config.toml
head_dim = 32
d_mlp = 128
qk_norm = false
attn_scale = 0.177
init = "normal"
optimizer = "soap_variant"
decay_shape = "linear"
final_lr_fraction = 0.0
batch_tokens = [16384, 32768]
steps = 4412
Each number is 128 + 24 x the weight over its row's rms, rounded and kept within 0 to 255. Layers, rows and columns count from 0. Numbers have three digits each. The size before them is the row's rms in percent of the matrix's.

# v: layer 5 attention value, 96x64, rms 0.267, rows 36-95, columns 0-63
# o: layer 5 attention output (transposed), 96x64, rms 0.23, rows 36-95, columns 0-63
# q: layer 5 attention query, 96x64, rms 0.27, rows 64-95, columns 0-63
# k: layer 5 attention key, 96x64, rms 0.257, rows 64-95, columns 0-63
# up: layer 5 MLP up, 128x64, rms 0.286, rows 0-7, columns 0-63
# down: layer 5 MLP down (transposed), 128x64, rms 0.274, rows 0-7, columns 0-63
v36 095:142124120101118089118148137147150122102135077138131127100111160094144148089161189168126137101122171145109099117129098143119125164138135173141144140152129172126178118169149128120128143127127114
o36 101:096119175136099148092106110140122143110117144147115090135135132188137140141133124116149134094156171118114133096098120127153171090148114092128164130125150131142099160136169113159139087108156151
v37 105:143151072167131129123165117142166125131148157134141107116151154122146113116109082095114112143096084110149124115113126134125124116135144162100174124147147107145108152108168119153140139124115053
o37 098:118131171083138107154132104109158109117112078111126148080147167109083127136149117186127120161102175115136094125133135122132136102109083172108146124147124106145136141126135110140146146132143166
v38 102:089140149128127128104108106102134147113144205137114093129156116127096134137118173152115117117169144137140128132116144123123094168058132165131111170107118091119156151147125129137151126118097116
o38 109:152113115119139126159156167138130138143165159169158171136151113159122127140117120136108118107125122133185130172150105108114170106121151092135142119153120136156096113126093104135139131111115202
v39 097:096131131146120106121151165148163061141110137086128174127121123141168149141136150167128118096106104165144136114138101143131169149134162129140183119152116128165087150101140139128123151125144110
o39 092:114125108115054090146145081105116110135122136122179121120107153153131123142173108163137123187167149129141132126122136122126128123155137126119108127143154132150151176122144134148124125171106081
v40 099:114141120113124109087133128107129145118103081096132133144085111160128070144148141142082133115090111082146116109160101151149090128154139100121187128114131172130130111117140112144105112100108137
o40 102:129099135161112126112121139119164115117175110166113087172183137119132135151122130142174130119100143108109145148078159108097123127151164144099100135154122130115133144090175125104136100161122127
v41 089:130132153133147143112119135111104108136120112133126161120141129098150143195092122151124141142119120109145147148107096133120146172142110133144122165197089142116141151174103091147173134096093112
o41 090:132154118127083156151138135105112109103099165090119093134097146110152091092172115107143162124125150112122104146121105153066126092138126120134116152155092119116092113096129119129120154104136171
v42 095:126085160127095149127123079136137146114132147141120132140096147100135109079138159124133109133149133125127160192150137137113104132108143181072133144171137155097122134138135115104089101118116162
o42 093:094146139114122106098145178154096167113145096133128123118147128104100100147132136100111111160139131140151130099154135162156146148124112127123113163143123213117134093085129099148125106115112159
v43 091:131137114205120128190109097147142153086146123118148098120137126119126072123121137106085117117146137180122123124122105114142136113133098143178107154145143107147137153127153123141121151163132156
o43 099:181135163120139106130131156136125164129127089160122142172105081155163110112164071161120128123119141135129158137165099089127133157126126124137160133136122138121151122162090149137133092109152098
v44 080:117109116132161164101054104132096141113092156119138119142115188132141175099112157120141122116149142083132121146119143131099117177116138137122097133143103131130134132118111156136116103091120083
o44 083:115135088108122106105126121106110141129110108102115086138097112157155133158106140116072100133148106159124104170148114157119169138135109135106097120103110102138092118114097119158146123115138200
v45 119:132156159129146076155158105090138124139117114152136145122109132149135098127109108112051112141102122170146111155135132182135127184128097127147134082120136107106099135151133153125156140129108120
o45 120:121170118144162129176134110133142136174112148150102135108160150117175142154153075152141113123158129132099119101110114065103152132156123114111122157168147133117129127118175129128112156151117108
v46 086:096151130115144139137131142125139183133134128154065091147136141122137109133116117130122118141111180128117156143184133130162203142144113106112134153131138110177117118142145144134143163153144160
o46 084:135124143120133131160134167140142126132128130132164124115180106088130090105135132072131100163127146164113177119082126123136118109118153128103099107078162118109138123104122146135089160099142088
v47 102:115177061108140112116109133113132091132073138098122100150072151154135126117141144122098150111111096102130096138123121154152130142133141130148158142121109141127110129117154159189130167150118119
o47 105:122102101098120112158142138097132129149119127139110123145128126148140148173119132192175120124082142162094138180120097151154148123139141121116090108136153089141132149104172081109130098122130135
v48 090:156148165104149106124143111153143162137145178052131130131118097128141136131113131144160146087115150066115113151118108133134086161085148107125124138128149127094097149103140130127150119111141147
o48 096:110101137135123120147109136126111131115128142142109126113134130094112077124140148120126110080107081148158171181160121117137086136144159171114084138172129142111101166174148132141108122154115145
v49 092:200138169091144098110139150121118111124109096126154140101127120110105130135118111109182117113135136125166135137128149122082119112138121119071091120134123144153154160114128126116142113166173168
o49 100:104139102162109167141110141189152176172103125099127135143122133128116108103114136110145129118094120130140124111150139148195129144152129132147160171123114131157086126153124141110180157139146120
v50 093:128150137133102148067092163120122112084125127122123105161144128132142121124139144117120130147093102159107154152130147157115137114130151104173110073107072086113112143156094170121152147127131138
o50 098:149134099145123135144202142127159139145109094097168125118141155140134160134146122109145122089127103134152136148148075116109143140134171127167151089091140104148149134106154083155139156129130129
v51 086:159156143129150103119127137105085119142153124123089170139140144140115119090092149118115128114104124167153098109128058140134139106136126138105157109158102137167126096106105120130129101181083126
o51 087:129136141134144104130095072113127132146152104145156171155115181147113103144150131118086185149122133101086102133126145129139146116124149101081093170107125117086115156133143114148129135108139103
v52 112:143103148140140135112127150125138131113164171165084135109158108121143147156127137146146104159115155093085115144126126124120153162125135091127136098119084143109116148180130109083136146155089183
o52 110:113133151126119132146116141126101103126094108062144146094155131141153149098149144045142124081118131151150121101131103120106132123130150170137095125117155159094136148103101129145105130149120099
v53 093:071131136112089147097129151106120114139138090075171112117143123124157158132158160109096173130145113098128100148146153151133117095142148143145149104121147155123117131129127152097146175138103087
o53 095:114119089093132175094148096136130165076121188150121114109152116143103156131123110146135086126110141114125128127133119169096137115150111134114133131135137089143176152106156093150104162156126114
v54 090:143163112117115148116081145112122164102114131101129113131162155144123116121133151166078173111107162128107079127150116146118135157149113116156131099139105122185131141108124182156157116145112151
o54 097:119123098105128142133113132107127150132134091162092133174140133152173104109146122121100123099098123152076146158124114143122148073107179122094110100104149089145110124132115110174153122127147103
v55 079:107102098109136162106095118099129102140133138116162102121130106115119140118149117131163114118182172120139183157125125114131113139163134113153137104145120149143068088178138101133100100105103144
o55 084:137076116093109169102155182109174134090114125107101109129104137120133138126099130092113147145144118130152109108106127168146141148133087144142077161145165109106127099130134141101148149104106126
v56 078:155141171141142129099145180096147152096157108155119124113114143171156158109110138131152101137123130140143114094111106172144111081147108091083119125124108120162147124152161091112114094135112137
o56 087:067118181101116139130107130199144091157176100107162111158136106123123112157145116105138121133110145111146095105134145138099134128139160119143102170110136110153096147132099125119112150122116120
v57 091:178124099130124150131118113153101142119091152100136141097171087083125180124128137102133145081144149162117158125141138153114134148140157160113104122103161091135106143099095099097122151123145132
o57 089:146147141093131121122110128135116184106088133119114174145101152158102137078149132145118096108164087124121167150137144143128098132101094103143099141104139139147093130151096138138119131177094141
v58 099:138160128098133136109121141151140123114104117164138140123088088114127159108134107129203119085147122114153110126133098123140130128130130159088124154192125150106128102101111185123116161154143112
o58 098:129114150122108162114133115136125125146139165097090124145117131148082104138133121116103128176164145163126106099074123146171091129138146117131130125121132122153127147117182102110162101151174176
v59 109:101107103145157175140100101134101104156160117135138165133121154087096130104119111128102089096112098152138124072117154141141115117105126151100149126139126092126081156119095140124092090109142121
o59 111:121131127115106079098127070130121113116132108120093121079074177147116124140144113117108132161134094108126125142119139128131147132092131086112116088140116141102134066127095123118117167108146101
v60 092:121143081120096157074117129112109100135076139058128170121138124120132151102138095113097114134112092142109146083175107122158130104131109110119141145133131105104137117126144121097100100124141118
o60 090:098101126078144112136174115118118109114101122139145129165125175138102135106140129139130160131118123126153121169114196152102104131158132085131145126108164114129134085130166135130123120192132135
v61 093:140106120119123105140135147138143090100117098164115101144168102184129144182165135104155161141160087094128154116135137124116163113132108169133117116134161092134116113136134125119095121089134170
o61 091:098141122163117172081151120123121120091143108126163154142090117089114158115116161162123105164108147160116102116124087124121105099103117122167138126129131151119145159090113159073150129135120106
v62 098:152145071110115103107128130100141154143146100121082107174119102114135119135058143149121130143130126141115091155106095156148145145142163174106133115119080132106163145119149135122121110102134149
o62 099:139147193123149098111127133140112133115115125124136130143090145108069112153160151133162132081141142075115189127110095111152163094114157116111124127145104113124144127102149088118125136125126145
v63 090:130083148096104116151147164146111112115134143101125134082119114147116149183140147109079080098112095100114108114132117125193145120124150120119086133121119127102112107122102123142152117159156150
o63 097:100127110137108115134072125150122120136121163086143120167151143121183143102152142162120109126134145128163132146145112128134075148120178080118116123162139122125166141134119100108077104119100114
q64 096:111152157102148129116108160137165125126143137115115123109108127127137103126126048113160088089076132137103088160108149149136116131121092126104086165157107116134150118117149097137109118149098132
k64 094:124111128128108161090132124156150114130152120158158086137129115152135101105108061150141124116144144139099120127106162126153145171070071119101095136135118097142155144144137148115144159122096141
q65 104:146127162136153091142188092147151142106088110116151111135138157119144101141071122166149129139112152104135086074170130098126113149137142119120108104146091137155128128139141128155100159129136140
k65 111:128123119134143109138128131139081123146167155122159124141121084061157120135078136162141109114118135127124142075105131117119112182115116161175165142111101124139117118111117151133149143163099155
q66 105:080142100125117105101088105147123116137121100108146099114095127082154126114136120100117078111106121146136110105126122138120108139127117168133104096141088115103138089107116122093108176124121062
k66 101:079148105138090146127135133148112111108135108128105131151117166127175102147135063149132116154101145176149150083127152102121119125150110131118111109082163129117124155121084151133103122159148145
q67 109:096139140160139140138150100090149121136126091130110093089131110147120108123165177126146094143131133105142125155120098092126110146171080118116074149123115142114168133131107131149135074134149094
k67 118:113124138119123143111129120145142144167130106116092128154165094060133122134179148101112127111110123147101143140119132085155128144140096102152116097141092129140169130111149103147107064146164128
q68 102:154141127134124133104128096087111116131164085102140169112145124137127127109149090159125144153137123113105121084091086124111117106077085137130134158142123120137129159160194153125137164102136118
k68 113:165142125183128124105114149170146090124115101102129116132123157110132143127076135133136144131138153073120179126086098148119103182148108139107142130114151124113138147111126112105086085110143119
q69 095:124128098146153112107139137139122098175109120137157124134091146134176165130118091080156159107119122134099158102116125157122144152129114141113121129160130157130125182080089162149115106097138162
k69 100:140138107137129109088166168127168165119114127140156114123140130142107124149109156097171092129135169147131161104137121089142144094141131090148091178140116117148118135082093141155109131124086116
q70 096:152106121118165141138126109137126169126140089128172110108112126167109130123128123088134105133132135107156080100161128143124123160127113150074134097119133128157118178126152149055123104154150114
k70 100:132169116093144100077115133143123110137154106168134118154126153145123102130118132137152096099109203119162146139142087145145123173118117147119157100136101127140097125111128168134155110155167131
q71 092:132166166156098118133118169098087113140107107112125101155079119115139142108101140103126096166124104122144166131123148139130133102179136131132158065123138107184143140122125141111164150125130135
k71 093:108132118142154119144119142121113105079096096166154118166121127115118103149117142099112074177083081134135138139103119151102133121118152105124102090145157109136158090129130120130147157099129174
q72 111:162078105136121126127142117118139105138145158165141121157112119146115142096119087146123128192157122121167115096158117137165119170167171129164097119117083134135144127155113148157138125116110151
k72 111:129165154154097082164105137130117116177151170164117138116087113091120118120136145137118117177110134124150083119157131127179129133133150116178127169114145132130113113111129137107096114089126137
q73 112:148073130118119139123139171091124124106130164162135106186146151110122108159116137111127113135101137097166145101113113144115141119167101146101165157125145137130143139159159136173116168096157144
k73 105:133101168158131106167126134091147111163115103119147103135134122154134150120110127134155130125127100129115125152144070130105161145185150165131100126150133086163152113118111145116127200131104117
q74 110:135179138147124112105103125113150123132149105105157121126111143108156082114086107135097156086145139120127151126134167130118190138167114105117119134094140089137088108146130109135106089109177136
k74 114:132108103187159113164154167126119107124110136108147127096122156137085115107112135181117101099144145127083143113136144146140184117140143144098126098119096142143149118142103113170162115123112157
q75 119:168132129108140172155155129144195170150097121149114147168132140124107122139127137141099110194124141139140181115119125139158153122134139120144129137121129173146138152112074124115142164120142145
k75 119:142165116109132122150111103089157141137137136165140179109122109119149177125148139124088152096118116103151144092086113087113124108113139125150109133103104117144093125103165146069134120155143161
q76 097:138115145143137106100123138083145146153177115162172086107138138116118125125165109125108142144166138118126133134095190086154126091094114108091167095125121165126122150135127117132157157145129125
k76 091:130081128113145137099126169080107090117154126119137158148095140116148110116137117118149160140127127121110161187072107164184126114122127152098140126150100133124117122084141119138092117155142130
q77 100:128120105127172150116143136105136147149113112100195121181144108132138133138128157136154153118154117135134156124117131176081116137122125112150122152133115110158102110119105105131151138187073088
k77 102:123133138131131132163119170126110098137116088162132085138123123139182150174129153175116141079114139186152114139133128128113152121141114109116120113131122138147072152153149132115087108086143127
q78 103:146113118115146143104144128088120133142117127161129159081204172177143152191120133106116130139170129157130116165106132127114110131148099156136165125138137143140133096104118120132125118142160107
k78 103:117138154123151145120120111090138105135109130133102108117162166149158136196164130128115176119162128103131121137104147123136101121149081127115149168127108136139133070065097142127139108109133132
q79 110:113123152134101119112135148112089153164109121132167129117152147141124115145156117126164129098145159093142118178116125082153192080101135120137117176153106098118101148112102106126150100133127118
k79 108:156109172098126145101148126131128153156152098118136156111151111143162127159110132137115100129116144167130156178118096135159197112097120136084134143104105100138158095114116101127158103112110131
q80 120:133162120124142145109114136132078130100175131106152135217111126129129138107122138127122150136147167128143111135143128152122128126133107137130139121174109128110150126111112134135120028111127136
k80 124:134155111126113110135142138129129174104060127181081149162150100146169123096115129102129110132130147105118091156132145130131178148146132123143137135112122137139107135131126137188092095100117109
q81 113:105115104117120175095096086158099109101115150147130130082107137130141168089124139160134104105111102084122114110098118123096102124135094106090133135107098123125120155152113098108173123156115152
k81 112:096156152146109117094105177137111126117129142160121130124111124147081132124111124120121150098153132132093115159126106113094083135174129087101160150115131124078169131160100149106156102157150144
q82 112:120111115118151111142081170120122110136118135095123148153172128089167102078110106087127140103127100120120143142079094094142129116123173153124102127126129119152104121116118153096124151151156177
k82 120:138137127155114190126153169145119104152128094129115134130146125139101132120113158160158093118132130112131131123119101163129118116121109158072099127105185132094092092095135127122134167137078150
q83 094:127105157137162146084124120135131117116157119118123120106133108121165142140120148144145130152168138153055151126106162126183130090172116115133116124139148135114101167105130116152102108188121105
k83 100:130120115123153153141149122066126127096158107124175138151165139120161114130124147132140184128145146116076123154153134089114118115074107096141115150107128176137122116137120136114101083141152114
q84 099:157114163123103120127089121125144120128127184140108143136114102129155151132138140160096158127120104146114138129183096101134136129147130079099150122099071150136135126104167173096117114164101121
k84 103:141139146135138122098120152186126109128149191140101124108123140133142100113121142141094153137165095091123116138179118103102117132133132147137139102113151142115124076165158137107073114163150143
q85 098:137131132135172124135116119159137087140096143152128151155110144159139100082124144155097151144135158140094103119078132109125109123185153124136161158171092150140117137162150145088119138159145112
k85 101:107151122142132118127161129130105123104148126139120111120169101153125130135132140117182124119129110120125120092063119122190124140125161130163164115125136181112116112177117149086096096143104155
q86 094:106139119106115115085142114168158148105096119135117143172153151129099179116166108131121122175131128141110160130153101149110131137145132161079155141112169145137121126121122132097140114099147066
k86 109:123126138138133112108141087098173135114146124132101135131105152130122163137128123076162145120096135107154114110127145112060126131159148127124104108186127147167091114131087097118137071135131132
q87 107:137129136127127136196116139152134132142149101142107091109162138153132124162122137155201163120161135134117157115140120114125098152161128140139145185134102135136082108147156098153146121150154131
k87 112:144135125152133115136125144130099131136163077098141055135152149118120135121165084164122164087146122109132133147170107126123113092143146124135180106096127110105114136142124099141158111108099158
q88 097:188147126128112107133118108168110145157140150152122091110120117155154150115108123147125130081132162137116149153188131146123117154101100118179120102147166102161128101141095146152100153145121133
k88 096:103142115124118120112135093135091131132143149082156137187116155118132104115132081122090111140165148122121171102152150142127110117166120103125160146114099152136133104164144148123125145068082129
q89 102:143165159113160145137114177146131109117107114146146082084161126099149146095104109106117103102141144086133089147127128164132159139117142154144134148111112119134107166111168119116073098106135134
k89 107:109121098152165118092064157134099117135169086159118143106153138177114098120101119152150118137122143122084128118127120123142140124115139145093108126133126125111118149125152129141183159097083095
q90 123:080129122082144120103158097161137122120133123162138124116135144123112125131144163178126132171092148174121114138119077156137145132164142087114129161118114146141154170112074154132142151117123127
k90 131:130170122130120118098172115089178130132165168131132152131155104129148162107128198123116161131111108137117105070140159083102106129153124108116139136164119114117138145143105123125121105147150119
q91 093:179144126170124156094158125166138112129113080120115121120118133106136155183143111093089132132125138130142120113102122130086143129134158122135125096146151087113154132153124082149121147166071130
k91 091:131162171131158125154100101138077103089123109156122106111126158094113151157110139096138104134134131125105145123131151124142162089128119121085128177156096115144141177123102168137099149130123157
q92 111:110098126143175139081109142112092178108122092172110126110107145113137140145115115148116115083108127112072127152162122102112074164147142106135102135131145107116123141139134141083094124124113123
k92 108:072148140148147120075149116104118127180115099105134113140152129130103157143099109103129108128162163149068087101137138166100110119102138118135151137137140169151137147144116155145114128154153140
q93 104:075088093106099119106162116139126120112073102125127096143105126113146117132134076119103141107121137151122155086130125084110123085123105128132107147103136073150108141098110130096132132127161153
k93 110:091113113139126136142164121115101110154132153137129115089122162113158115112097136135109109104136139119162173088120074155094121117145090145100084131115150108112135146100106128108166110132114189
q94 094:149137101168136171119146121097165120142153140100164138150127150154122099133135122202122112143182153134145148142161097133115146132128132116133147127124109186106103139099140145131163120154115166
k94 119:156119121142181112153139180114171112149112157122079119122137101113082143107127123162106103147157153144083119149146134141128125126134167122143161150163175129120098146128108155138117091106143128
q95 106:140106139120144130126125132156143127166167146127134140147164118120106133138125162185204144117118149121118113103158154126116160128130131116148157123136125114121210117133114096115158110162149092
k95 102:126132135101109102149145140105102179131110124124084106145116116116085137130137116164119162106090092137113162141171140104134145165091116146104162164132114129143108154182134078123097128144132124
v64 071:117147140123152135133137103143106158089116157137144099113137099102110118134124203146147087131194134110115117162142174134133097130149102116124132136104095142084134098147152113144118129117149168
o64 079:127115101148121149088116077127149086164116124125131136103138128172127133111116093114173137098132122116126123090146113134141136123104123104149145119150112036140097093109111132109118166114102125
v65 080:134127115126133131112145097118153114078133143074162103144104128143164116133128127123128138187105121124102107147167125151104129171138127133175160133081133103132130155129116155138113203123117112
o65 089:117129178135131179151093147120120169137129136165108110099161106106090113145098054114140121095138122104137115118092131117124154105118140130107139175106137135153136155122164132138147125120170108
v66 088:188145115141108082141155122129110126142138177142144097133155110155133134096153159107126144144126159167149150085162122152097130125106143126128097116085163105141136158096126110166129159131158139
o66 095:086135172112115145188102112103113161127158103140100113148129151147123147140132114106137137061131095109083126170129119132145176086161121143125138106141121095110128132141124142119105121168127138
v67 072:109065147136130116127144108116128123179114184123177147120175150143115160107122134153142142148139155137174147124177142094127123097154149124133088094126108143121129107114142126148152133132134087
o67 074:142148156108168126174147115162127139148146096111117080117110153127162093130134115129126110106112141134087121178072137154153106136114115106137131158137150120129143103136121155093094066136106129
v68 087:145136133121137129169132131130101153111104086104105145101125067163126146129079078097114112122111113118101113080145140153128105162131134162106084129107100106128129136080126111113160105114113137
o68 091:096114147114144156106132137119132127119153121131134156150132136123134114108156105154092139172181106179098132081132116079133139129124172148093136098125159158172166150136175128133123141149112118
v69 088:132097143142132121142135126124124147074154092155068176076112126146144129132114154143150131124142189129122131128164109119138136167146117126142185122130126168127136130114122095140114131072142123
o69 101:137180119153106155156119128136146098145101158101148126140172171115119117108146117104150092160135042127165142103112133097123110119120117141094080139143132125135157138115113116140093135122125125
v70 108:098125134091135105102134130128161162149084105111084148158094125095158124132126115135156115109102104137095157131088111144132114113133112113133152071097137128135133129107080142126150189094126117
o70 111:129128153136127167112097121170109119129121147120132139139158141126120104075106128141129167144084109133155074136161136116131096117132128143120144193121088163151130157163114139141107110097146173
v71 085:116168134176129144142127134128135142124125094157170123066160139095130133090150104126156127088117143101115144124129127147141151107150121092139145074132140129149117091138156121153125091177148092
o71 086:204089105102164101129153093090138108141114142108082130122111134143107119147113151131119103144143127132143101151128113124133137140133081145107097142113097135140185115122104147080105156122101135
v72 091:099123135152148174166148138153152098125140142125155144121124131142157138153138148134154144122136127101118103143111164076100122173137169156112110197113146113155090107108115164141136113089131112
o72 093:152118096141141137125170168105116151154161088164128093145149107115116099130083136089099167145107145128137154099119103157123106102110155147100099126141128120162118133079129105107160134158108110
v73 090:124109131121134158121128141137125121101135152179181147150109105156135154123127133125121128167094167104132141140123134168110151071125111097114137100149100155086113128176111090119178159150122134
o73 094:130157152107142144095114143145177118088143143107085108119131110163137102154099140140125119099119114121165130081120102122142135176124102107147109134174178117145136133147118167092110101102117098
v74 091:109137113077106121111142146121136103075112149134102115133152202144171100119129153113136125145148125179109107154116162178127115128123121122157137157103149129166125125119104131141168124119103099
o74 102:125113182173123132092065150130116125112076108111149125148090132105109125105147155087134159126087110100123155138137094145137154136129144147127122104140072149118131111124149128106146133086140123
v75 086:169108130114147158109103132134108100138106105079114154175159147127118133119165107095104161133153146131158118111139168125100109125182124124166136155128129116148149135071139171119141153100140116
o75 100:104111159135144129144143143098096133120123115184160140091113166092117133122113146138120148069098136139110143128095112105152111095103176102108082134144136156093079106113125124126140111125119159
v76 087:111120104125151135111108135136120177130125123122134084088109132105160128082109126145133146151147140083128096109111159081084137145123111134094111148152138104128172114152149138175107083136085129
o76 085:139111140168104142121156098110143166125127087128131157138140126104101101099131112140149109136125160147140161140166132155153085125114124102160152065114131170152168121095124143091154163127135106
v77 084:129162164134139143156104119133094098125104144163134109133143119120136138117146094108102130164116118106109195179188162141138138120147148121124110102117085163147089145156128128143119143110093144
o77 092:134115121105165132114104126139164127137132146154071085091098125138155114129130148129116121090129070168122118092094124140153093122157130145080161155147132141113146099136177118113131118100138113
v78 087:083100124145146119134085113101143103091083164100110133113118107123153111091131112137117103137103149142127191117121130132130125107122085142135113154135130081133109161194124093116125099131141143
o78 095:147164181128131115109061134123167132119163127113125154159139149137126129128114141097123162128169113105162136139126147168130087160118157113126150128144130121111145124076135190106145149135115105
v79 078:115123116143117116113161117148165116085144136145110106114138159123098107091131117141131118125127141122095126118114129144134118148144133139181206147109115130169087112116165085110123181165137095
o79 082:149112144139143119122076123128125131146106145111113130110136089160132137151108107089162134143107103127116167160114121105116145078123153121096082119057112145118125178131103123103129101104096105
v80 092:144118134131138173167098095125109121148124116128130098134093139117121086110141137105116100104123092180117066136104131117123092127136120187128116128157123141084146128128108158150121126184120103
o80 096:141110085119096116113122155129115145107123112154077133121111149120104167121129135168133156160152157089138152108115133098159175124117144081147138140132134125130134097105127054113167142120102137
v81 076:091110076140144146159099144144150133126166122119118123129129110106149083146125133156147105098105165164135148152092121132139114117190143095167128124151108118151140165098119095140158123090133105
o81 078:121118124134159133092080118136115171133091176151099157166140135115109146113127112126094123169141094120175097149130114127133132158118114115082106165143154131150150112140144133091142120171106158
v82 089:141126080100109144082151125115154144149143166146116142102079146131134128126132129135115118136162136132142116131173146113110149094167146164111135086151137109092103178135160158111088171111125121
o82 090:128160133179154100157111141124143163139139107138145108107162124122119146123157109136161172083112121090136134121141134093131117137128093098136144111086165117147145072126104121127122093154183136
v83 089:126126158116132154108110125122139171123139145095137142131067166097116150142156111099133142134126122144153126084128087155168135110169113111068117128127145175118174152126162153144127114121154142
o83 087:115126106115161147131162142152112139127119148113152133114170138085118118116082144125136113125143104111096119123177145068095141166129092127181128124121115148098100086126121134121097176123096128
v84 084:180155158141144115106122109136159135128118105125146141151163134148151114128080122094176108147159107131125089097147142165152119153143111132123081108131155157115105110118122139102128151172154178
o84 096:124107117098139147133116148108125120102149148082167141097145103115107138095190102166132135117116160136093105067143149093120147141122144157113128109154089097096143156115131149101104140132118151
v85 095:122129152108121112135089114087107161078128138118160118110110103134118142136118163112119141120141152127135107132172136117124129189085123137133115108111184150066112111124092158085136144155116130
o85 104:118152116114116161178149154107141103124155095151116120131154101129111096140142102156157089125122144098167093124112126120127180137153145135135146145147143077143166098081142126146091135091155127
v86 089:102113138108111141111118134131150154148092119117122103141111148190113183103132136105168106133161132114128148095106101112163098105151146120113121113121133136160119110120192107142119141130137196
o86 088:108154150133168088126109110174115111122147133162154142116148098136153100133123154138128120139076145154053134122183163107120142121110112126097150120117130124123128141139107176100106151127142102
v87 088:160071154087131091148156128111129133129127101128115110146060153146130114113138139109095101095101126103110141145118130129165084080132134111125134128116133135141136138091153157109154177094132117
o87 094:113189113140152125094136170172100155091138184126132128118127137111142118083125147143132137125100093133119097133119088131169175082123154114144127144112125151157124117166130146143151108131124148
v88 082:145169202121089100130153143114126130107180159158157136108102108119111112122143096132117129107111176161131131105115143123145091149116122083148158112106151126111169111131094131155124112147133130
o88 085:132129095076102181135129124136134132131106129086056157152119128120140157113134130121120128101146114150132165172162111148100169123152127172151142137114149111135107121112098148136113155102164147
v89 085:103111118146125117187117143099134128191113106138153111159133120119148174160116120127143123132141139125128131112087126063124132102145114127115103098120098147109128136173089106094169153146114156
o89 090:090135143095092131123122132164132128102149136125098111101129123164094101084147156148121122142127165137192113108127160133139092147119147143102183123159158126165116140127129155125087118157134160
v90 080:098133147146152127104134134116109116100137107152099167118129137122117088145152120106141083122061146120162147107136146106161152107166112075151109131110180123114141124113105123153147103169103112
o90 089:144142108141141129123122140100146115132130142123143129135102098096133117123119141163100140128150104160155124210124090110071116139107131130158110142177108122103123113146154126090097156119087173
v91 090:131080098102132132107139115136079130130141106114159109100140143103141157098137097136175119086157148123114138144137160159166093102117134147128135110138140171171145120183137112151134119125155088
o91 094:135136145142130139117157109151139110153119160131082162145091167140100129114155151104126115178105102117105110120096114108168136155152107135161136129101114104116126134136104200111159170113149146
v92 090:085148111131127108126131110162162122154136146143175098167094149131153116128098144082121123163129127143122140122105149107145072126129152100142113116099154145110175137148177162128140137081108123
o92 085:134125154166145148084138102155135178122142128125143133094143082143080100122112152126087126088116175151111106119114091128130168123160104127125146134125122099123114108110103102098126125164165097
v93 094:123120142126118174157107102124112151135130094162129127130156145117147175132112127141137094128136162116096130108078129146161154064095118141150091137125157150105169136128082156152107150117155112
o93 092:141135143146087147139158135094089141114105103105110150092111154156098103130114152176090123157108094162159088131162152153153145159130099109130154116118088102145133151159109121105130126128115150
v94 084:158082141099072109136156144118147132134144129162123120127159163136109125168125131157081133109140122139074134102125128127121155122153124158142096095118081089132116142170105116096118127087144148
o94 089:116192139130118133125111141154080160134085133092116107061081126122164158096180113089126110114131113119147111133154130141143114161119154128115157100117152137140137144145128110153140132153137131
v95 084:120110089165100155124123114124118115131112162141093115105174091133148118110145160117132107150155144148090127138127087065151134119099147155149103105150148165149171095126129131126126160132086132
o95 080:151119120106119095137113098160155130153128078133120117145139144156105077161165144161143119113084106125143135157127173144140166128187136093080114127133103102142111120116124103133163132125155124
up0 098:157104118135086085182124136156083130102085133184145122160111128109100130139142138158099116130087135122137133163132144178144113118125132135151118133111150114174102120147097102119140119125103165
down0 100:128121147109130102169083122156097125126112140182148092098107099083076166151134146087128139104126163139152133093159115129138112091100130138130101137103135156100135157111108102143135141133125150
up1 091:128120143150148138111133136118113141118113106173122136136113087068142156163046129134075138123112084130104134138142115151107108143115093161102120162147102108115101144139109120110134111112094129
down1 090:144161139171135123097085120150123133131111126138127142143156126120126164131095112110100133133128130150117129159141119127147087104103093136137137167120148092130084097134187100206111134099121140
up2 102:113126077134132150115153159151121138123089150122108110102132167079123118141144153135117161105156129130174124153150158171172110102127164160148135120147129146130149147172102071121126142143146126
down2 105:143107142162111121113129156112136135100113153147129112107121120155137102058160116117108102143080103120164132114156141142161136069106144134160146089128167126144103095108126097098129126139149094
up3 112:139131133126118093136132188098124126099102115127139115092139106146131146122121138091084140127126136154148118141085147179153073162128095112151110110116163120170177148111112134131138126176127140
down3 098:143152150121125108137176116143107105143079116132148089128146127149129151103122096152083121137112158121167110108109143133167109126129121066158110113129162103151140126057120166146140124139131127
up4 120:116141142136115108099134173122151131158152161110113147148141096119119136098108119145112194117119132125141106108109113130176123192113133139073138141125111115158136160130104142109118110076083124
down4 122:122142114152091118126129134126129133195127115119135093149129125148120176113170133156185108092165128135136117119104109132163136146089134116143128161105155106159110093099157151146121111107085105
up5 091:138150111132115116154139144115113107133047115098130139075104137126156133153171126094121134138140145110144156121156117114164171099165146112119161106154107176103163105124148134123124123111113152
down5 092:137110117166156105083106128092154129139150079119110122161149118115124167045076128150127151140101135158145111166101121143130131120120107169132115137108116127127122145150160145102153128146117120
up6 048:144120131165119086108112103165109097120106101116119152124139137110151127120172100104116091187130173119122102116160116159145139122139158125095129128135103104129150129134076189130128157157126113
down6 052:106116087123135156125125157133129110130146142176124117124094142107160097149105166156106167121116088130126196147111184114104152187116105128131156103112133121116101127140112122151160137120129114
up7 109:102146121121117136114097185135164138133125120064115153153106125108124117106121081076106105122153128120176111135109128139135133129115101083130121130099114121175131114132068157093123124134117111
down7 114:099125113130147129142142124126178178092145111135124092129116102168124124084129120125130120159138155098132127123134109186170110126123093114148160168117090142170106118129147151125187131121114149